{
  "norm": "layernorm",
  "qk_norm": false,
  "bias": "none",
  "init_std_down": 0.00805,
  "lr_mult_up": 1.07,
  "beta1": 0.95,
  "decay_shape": "exp",
  "steps": 3180,
  "dataset": "wikipedia_en"
}
Each number is 500 + 40 x the weight over its row's rms, rounded and kept within 0 to 999. Layers, rows and columns count from 0. Numbers have three digits each. The size before them is the row's rms in percent of the matrix's.

# v: layer 7 attention value, 96x192, rms 0.152, rows 81-95, columns 0-63
# o: layer 7 attention output (transposed), 96x192, rms 0.132, rows 81-95, columns 0-63
# up: layer 7 MLP up, 576x192, rms 0.135, rows 0-31, columns 0-63
# down: layer 7 MLP down (transposed), 576x192, rms 0.126, rows 0-30, columns 0-63
v81 132:570612538544519487493475529531504502519497502443495503463447511542468567479469495470496440525467479533615451523515471525495458396445516510427561484427482485566536507509506507475504543457503505
o81 118:435451551540452511510457512489489524487545484578469480501493517452553477563496423530580487513478540471430514478526557473495405579502499410518539535535474491504525461487448514442486585492529470
v82 126:542506535482444498613520448492471569523468531534512500418516523433511531488553454490458448526504444542566448476470572490447523478522495538417490507510469481477523512534556548471483607473415498
o82 115:526525428495443518506507441568445490419496498456455602554485526493524487454433463489503551484493456500535547555518487457558520466550522485539554468409522472432493479419522499499502485532483485
v83 125:471579414554461495475465421487541508505461497544493388538534512511536475469495492534436495514446527474471502539504531439487505509564506453493456529497515523489464475562524503532518497471521463
o83 119:496475455482547505464571530495523450458480513442551510463546498480497505583505443449555521502527499466464501554502503539492505525432486481555564494515587457465510450574519489515476516513470571
v84 129:473495505541537537516532443589531453546504449530398555491512468523497475497445504529407434477530515536446494456509522410590483541516488589487529528517431551484499481540508482540605473473563511
o84 120:548508453474544571561536487463450594452508530430503520428526539474499441495503533527488510471438532455502528540503530474446519441557480449533479523472453473464481490515472481539539523508557540
v85 138:534512515550551535468513540544573511490518435458484444567441526441468573544447479512533534511526542508527427522437485479453489472574546480437449509541525455504531505435524488464544499490508479
o85 122:507442460512465504470503489484496461480473513522504487494486550529622516538541498486472469464558498427439524504528484560588487476470409502517510554512535434453485501520494565539494493508459460
v86 134:441548513549453548471474463448459477453522505550481512597524533515476527518479516488479474468478511456519475443512518585520551519524537557477537514540536501504550489439501470506500559475516501
o86 119:518506457495495493522535488458467474476465483460506475481566452504504504479506515469482455461440524535444533465535478464568505516521520507487606542469538472573487519443444549472559538491463492
v87 135:442510431453494491467479492395569484467453463446501454505515531487454502526472547475449444514448518512505591469501558568496527463516502512507474528567574470503495533497494535421516514440497438
o87 123:515525511518480513436548482507562528523461542466421492531463424478471444533515460499499561500513533487491488508494466498481506531464538548539568534500455515452441481485503510529454516480545488
v88 125:507528542516521435478536539437467470476459501492442468452533483550462534555501512604574527524423439500512517550425476500426570469495496541482473510554459514423459459477453510466569471487454461
o88 117:484482488399457553482537521542452574558498483553552470456571454490511487483511517461528461503493547470510536498458437535485536505523537503552508522462526493464468496501522492468414419486541428
v89 139:496478522487499462496461503511396475504544466622510476512362420517535583531454553536504451444494496474536550500453504490456499525559496492462537491451521559537499510486515456521497545577485487
o89 125:448490465524481413480519526419531493469446508462530477506542537506521427441497613502433535486555526545500465490501479387550533451493467520448540534531495463525517445477506504442462464527524528
v90 132:483455467492555494463509515494526545477471544519514519478468481452484383474471447500491517493564445569478442546439468484504503595457440565495478498479535509541473503441437484541471495526514557
o90 122:536478612610436533493438499467396515504443576572511558509487539507484503453514507548434501471551511517481498516569507503411427480447445457468434513529505537455468497543558487461571552511532521
v91 126:493498535501389543471536508506540483526444516570467496502482546508569432587439484461522469507512571479542536502550526544498581514481417513472458537422465529458487522521541504531529445532534511
o91 120:486466454501499563514411506489504556504465523477485508493488497505422539497552537487498506522597460527504537500404402480510474512457517524548469498565514527546487493516515499417555577490451522
v92 134:531417453380398482507526530449558424528486465533575499479410496537440454481531503542534508530553532464504501460503487498539496477521511489522599543493514443499523449499481446510550548516521586
o92 121:456572552480490538479541432450566525504541530576392447442578503499463513461480552482539530542495471460571463465484468535546494470510533460486534547457533487473532506476561585516542545421468474
v93 133:531505518453489500468481460471457521499530532510520467520498511469576472490519529506590542510508560514448499507529504503457521541513524555468493480435495472475510479487450530553507445459522526
o93 123:514533490563508475482554593536514443498438498540443515457431456481446394539492552531432462528499521504545601494461464494466428530429486472538463486502493438467545547428481496546481537499465500
v94 134:588515442508555540549393461525497538438441533507510469459474477538452456539482488496502458493475523518461504503527537513471524505586579510472496460540547489527515585473524454468545558548480524
o94 120:484381505550476472507507422450539551497526505549492564443535514561489534537518516478511415466377528567470500462452484473509502473507449487504457504535486478504462412437502478532529457571535446
v95 134:497553437426524507473493516524498540500473534503479534514521490494427423540488502490519551442457371429465539435516565470448437481521555547471419453511430483550456539463489528511547463561466529
o95 126:540439576559471512494491514505498594475512426507495507505503492581532433502480538515486550537545580567491497498470487553474508501500532563499528491528578478533505477517555485487478484498517540
up0 103:448472463487500445493526500459536515506489554561558452524519520490566511527528471549496534490465462484472497450526507549474604468527567535486537533591440451469505472552537482451510497529540432
down0 099:488509513440518478500547510569477522517475486447484527498481515473487540526518546490484556514554390479453498458445569476507526491499401525492477486534459489485549505528447445480528466555367439
up1 101:550564458491473571471475494586481506521489504527539517521492552526509472520526404486497431472495483527433515506484525550479440536471439514437508490532522516498511560472497531420517523509513483
down1 100:509561470513503533523498416562504495513525535517512439510421526508537442488551495471484484461520479456462479536537498533417430531516458511498498477556548452440406504568455468488531562478539478
up2 097:507527499499446464432514477508574552429518477533532536490535447532542462481445442468466534515471447532489519498544505531488456475510491576523539515552495495543549523467476479444558450516475542
down2 102:512513555541519528429433612502432455462492549517541486459489443493502504519494540450458483514491522519494499574495512498469583475494561497460524533493465534543461430494524541465475487500493476
up3 094:486493524502539435465579515377480535420478507465469517526533483491527506478517540545545489505601530444438472454546470499503467519514461534513461496526488467533484480474575483502626432556547516
down3 097:477447514464437484483448423559453497496573567464444503488537526530524465509461489488489439420457449491506453506468488459449489458546555596429458517556453478556496622428530549434560543495503466
up4 090:510529492526504458518436452559494522475509530468456542548408606468504440530524486507508485489489499563529516463516484484471517572481465450511522502540479498435503509487438540465468558492467483
down4 095:549525408492486503468502494561575535517480566499433545553571502517498532415537520465484549457547523465520466504471532480476581457500494495452476453488525480495502494538516410518503469526459487
up5 104:472500459512522457533457568481538420541476433495473545478422497465464482472495536492544470486484493408571450535438446510420465523524497481437500529538497507461486496510478479403479441452470520
down5 097:466486598484484530489485505454368469547476563463464454532485524543502541564470525500451494542469508496467515559540554565530474503479486561501448488486481426494537552497455513514479522523558577
up6 110:515501482460474509496485564416469419522456438527502542494499511443539461561544461566446580565457543467409508514493528544490508538493549455447476503516543508449464473471533506527465540488528525
down6 109:482508449515478493491418468454532458489536493484551532477513529632439503512520431403487564521486502468434524451473473546484477473551433509485475475502566491531435462473550527539547516558518469
up7 104:500583455553511479479550443429478515453472482465535458531494489465506454535506458507557468500524589486445444511475552530469531434505540457474462495460492451407373458535471510509463433538487470
down7 100:529485483555565525536492560480493498530469517501521559499455570458531550511587499515470462454483544451447489475528523458420438488455445481504524515416448478432529556480490546555512485471540446
up8 097:506513458484520534504431518560508533496435452531457468473487408502451519522516474541574450385379450542410522465526530520448527487462498510549473505487462457524517525504462504498498500541575479
down8 098:544444545582488578475476489551422533499490544540454565544454513490556587511494526510439529527547514436542545470471443507492518543553497499436569469548518530534505492514559540566462475466522482
up9 096:484554476527429419503559499503551490538542556520479475489427488452495502440537554489551483493458514527427500487536481573536515453460501486516525431534509557498481478497521491487466545483524515
down9 094:519535563460510470532516420534495498510409496473481447506541472494506487520519490506489570473501521513494512457549457499433457507497517559504521485563442507488487496504499575548519444535391461
up10 112:493540514473508503521465576481594558544481566483466482561485438558495478495550483476417548565412442489524557459537526549540529515444506529453473464509537538541503496462475434469431527454460444
down10 116:493548469513523473531537512461481557506417448494510459397484548471441435525473496532456506480525510567459482515450478542553500544525498563464502507517445502501487471504498459533485483443469498
up11 098:422505468448567504508518472515513588499439490470464533559498511487442491455529517508568514495535543462509493455498532471462568476443563425526479455491464565446468583463560507511551465493526453
down11 100:484459466510492512560532520491451503576493529442489504508497554502483531474528485442543485512520501417534492513450551509500438476488474502508458521528481471510470450526473518482462485544536537
up12 105:527511423466524473444577516507479531518486519450447471469482464527452545510548466486502475513524509494507481502488508470543503417490463421538447493553500473518479552446531518503450489523532514
down12 092:528506489531479552469576531448477562509501520496466435528505512475552481579420510549502563551468461484482467513520506464535458494511497458460523511503507520591457502463567533515476455527456553
up13 101:544492534476509545525507486480573494489477529413534523533446456543549515490555498473503512469474518504495476473492509559520582500498568599487476529567498473539542517467437470476429470424486442
down13 088:528535461530580552490486525519537516504532537581481486421515485475467443415502493500474488497552508463522481491518482472501515576492446485464556512508516500370511473491453449432474464470524465
up14 086:526518449506549534443547552526466456500573514418459461457514508517522535527572499428428490462510541514521564437548453449470526506523498536494553477402487497504452549552499517570522472527467496
down14 092:517492520448501490472492458489442591509459438439488518568463584482473485518503461444441510466455500479514497475502448510482543450509476519466498476491504455437527516508484474486529537441377518
up15 104:533511464443552457515476512500521500567533531510498491528497431529443518531472475480492493494514547568584499561553581528447513518517511511489492455460581558512525455531607508431471512459530522
down15 102:465508561458499535509512501514454515485451507542499461495465472534471423482485498462502510476482541462466538542457459517554439473500443476479482559454547497497511468506452489502588548451498453
up16 096:459490549479461453460534542429466525483494526472469581467420528505492504507514504531498545480528498538507492470531475474498513526498468560573504535502559409469572510462494473482606432501509496
down16 092:465478460437510563531537528547405555655552512515483483443492513489480477383508485488488516501465560506527480496457480518506458451562508451445471500533516552558487542520500478434446487531416474
up17 101:491441519428536467530503473497535524564470473508477509422564488542517547424566489503433532478602514474529565595558501529513474477469486519449475508486565476460514579504487515503459457427552570
down17 103:578485480398473465525390453508438506533521510470528490484475496436520500440566518477484591503491468498432549474561465514445554470580513541438491454472515491407481523447484528495534513496492433
up18 100:505377547488500494585450499509563498584498540472561513472430477468537470492524388513490525493495483558511464491443478431502512506540492476525504549505506423470527503456517516473456524451533561
down18 099:542471485582497445440535545505497470492466472548485469511487581530535554538496469487570526557510530442505454484513552545525420451415537513540493455481513494513493490477480459550550526480527523
up19 079:506491498499442532607463476531517451565465455489496449448443523498512459539514484530472551500461505486536446557470505456492538503484478518481496506538570510547496551443519495492517525510509532
down19 080:504458422543512437460540521449461508486560525552532550416544470512485473404568586575559431506500534526499462483465608530518469482497541493503473485483435494515586457525541425508519477475424553
up20 111:483534495510432518479428465514551546521458572514465417461490517415535513550559395573454515519478494494504511541520526507522437516431489392459443444508483539498493476515575440529558498510550465
down20 100:456456553535511546434455466543472552500505539540517496510504506515518448494511518488544454590406534458498525492459518523561555487452549537527542542494558484539502498516548486471481501461537465
up21 109:520510548467485557457556551483422508514455437480503571476499452463531455469545519496539590556498463512493568562506508506469485463445550459556505560532493431524508520469504548531463479475495478
down21 114:558520440432539485554488565481530548530501564483469607580517453462503482547520557395582445422516468487521374528520572527509577462515526505539460497437516471501439508461450494452480454611475470
up22 101:524392544558467492447473489536483460456593472462503444523534538440484596564450482541515452471582453439512479473475516462419513540483491518560489495567465559578547557501485554499494522584479506
down22 095:471448510531474500479520519545397557559530504503539461487559574510485522468577532430471447525457471431522414523518503443510488549443534498539473504493447541482484456459517493585548472443591465
up23 080:502498550470571548467525483567463483555453500561537539507453536476518527482475572521523478617523480583484465514506453521568464473526514487494411453495452467517461487498507509476520394464577586
down23 088:496489548549494526512548511430512437459416457534505503492531527566491528487502515471502496546501450444494477458534426479509521498535472471506549497492506474482436476529508521512531539523525504
up24 105:462518525510502457560455623530511458494446498489509517569451540482429557503532446598436482499520506538549486573491496496502518489529494500501445520515500469553483607507521519506511502554392454
down24 098:473374541553546540537539467575542546436488520455437506495597484508548561529553500538450539541470430562519572532498485534495504463517478471436509504492484524539514422465570550561481426512541518
up25 102:597514550484552469517544506556502523501563543532552506567516562473437499488535561503518439455529456460528523516446530513442496560556562546453445544513528586469452534562501478491477504513476504
down25 107:537422514458488526477471507512523518468461542580460504524461443508551497506457503423411480532535533535433487422483512508577547580516487535513514448446552518490488544490532537482509463458534513
up26 110:544511486542510533521528479531518540490500506563513484465486473490565447579476555540506564504577436483486488605446533528478516481461502519558555497596542481506467485498484506538493446462531476
down26 106:467467447535432538566571490537550495479536505511516499414509509457529503531507514523499484566494485496466550584445498518500555510500578495446564526520516482458468444500465549544506478487535532
up27 112:557459521486477600493540562539481490547457565497524458482472557504445524544534540499545506486565475452480480525447473505458529558483560564565461556502447514483538521537542521537448581478463485
down27 109:534461474520439499481529462491477434503509515481504478541572442559444437540492550449518479531464533535448528474546526504513436474496511530520485482490541540544548435446540522459433480518514515
up28 103:445547461499449498485521426536438451477468502454481542517518456469533469526511472465482481514609427451501469527473437548506444563520513504576455541445554487536529455429492512491521458498460497
down28 104:563512486497566471489491524593448548500468516436422409510439485540447472400448541536496517475470537471531517506553448440492511532488498538479511469578507465548489513465493537549551525501524477
up29 098:469455509534539541523499562542472503552469513487531500455526531519499511563488501502462509531420470516456499555442520482425596464505490503489496589524463478539466564495500492563460480479502414
down29 087:481559442548481452489489517499494485524474491514494520487530503483469507462434476465502474500540569536532547543520478563660461491447506500483508440517537554437577560505550445435497466517493494
up30 111:553462541550562471531497555526555542519566513459518531453501453485519480468529460570474357476443440478583512555452489492487552523563530430455517520521516435537523503552502526486524487531539460
down30 111:527470549505555494538477511498491522499501528458502467494525481526598536377463464483452537547481534511519510531538484441423457475532504495521531508516502507453431488484456551458465546597479564
up31 114:536492522521505456535534526559497415478464471492505507573493423452443531551552516441509521506481471515515477489457518543525504447527530410524488491448486439464563460557553541508527549492605470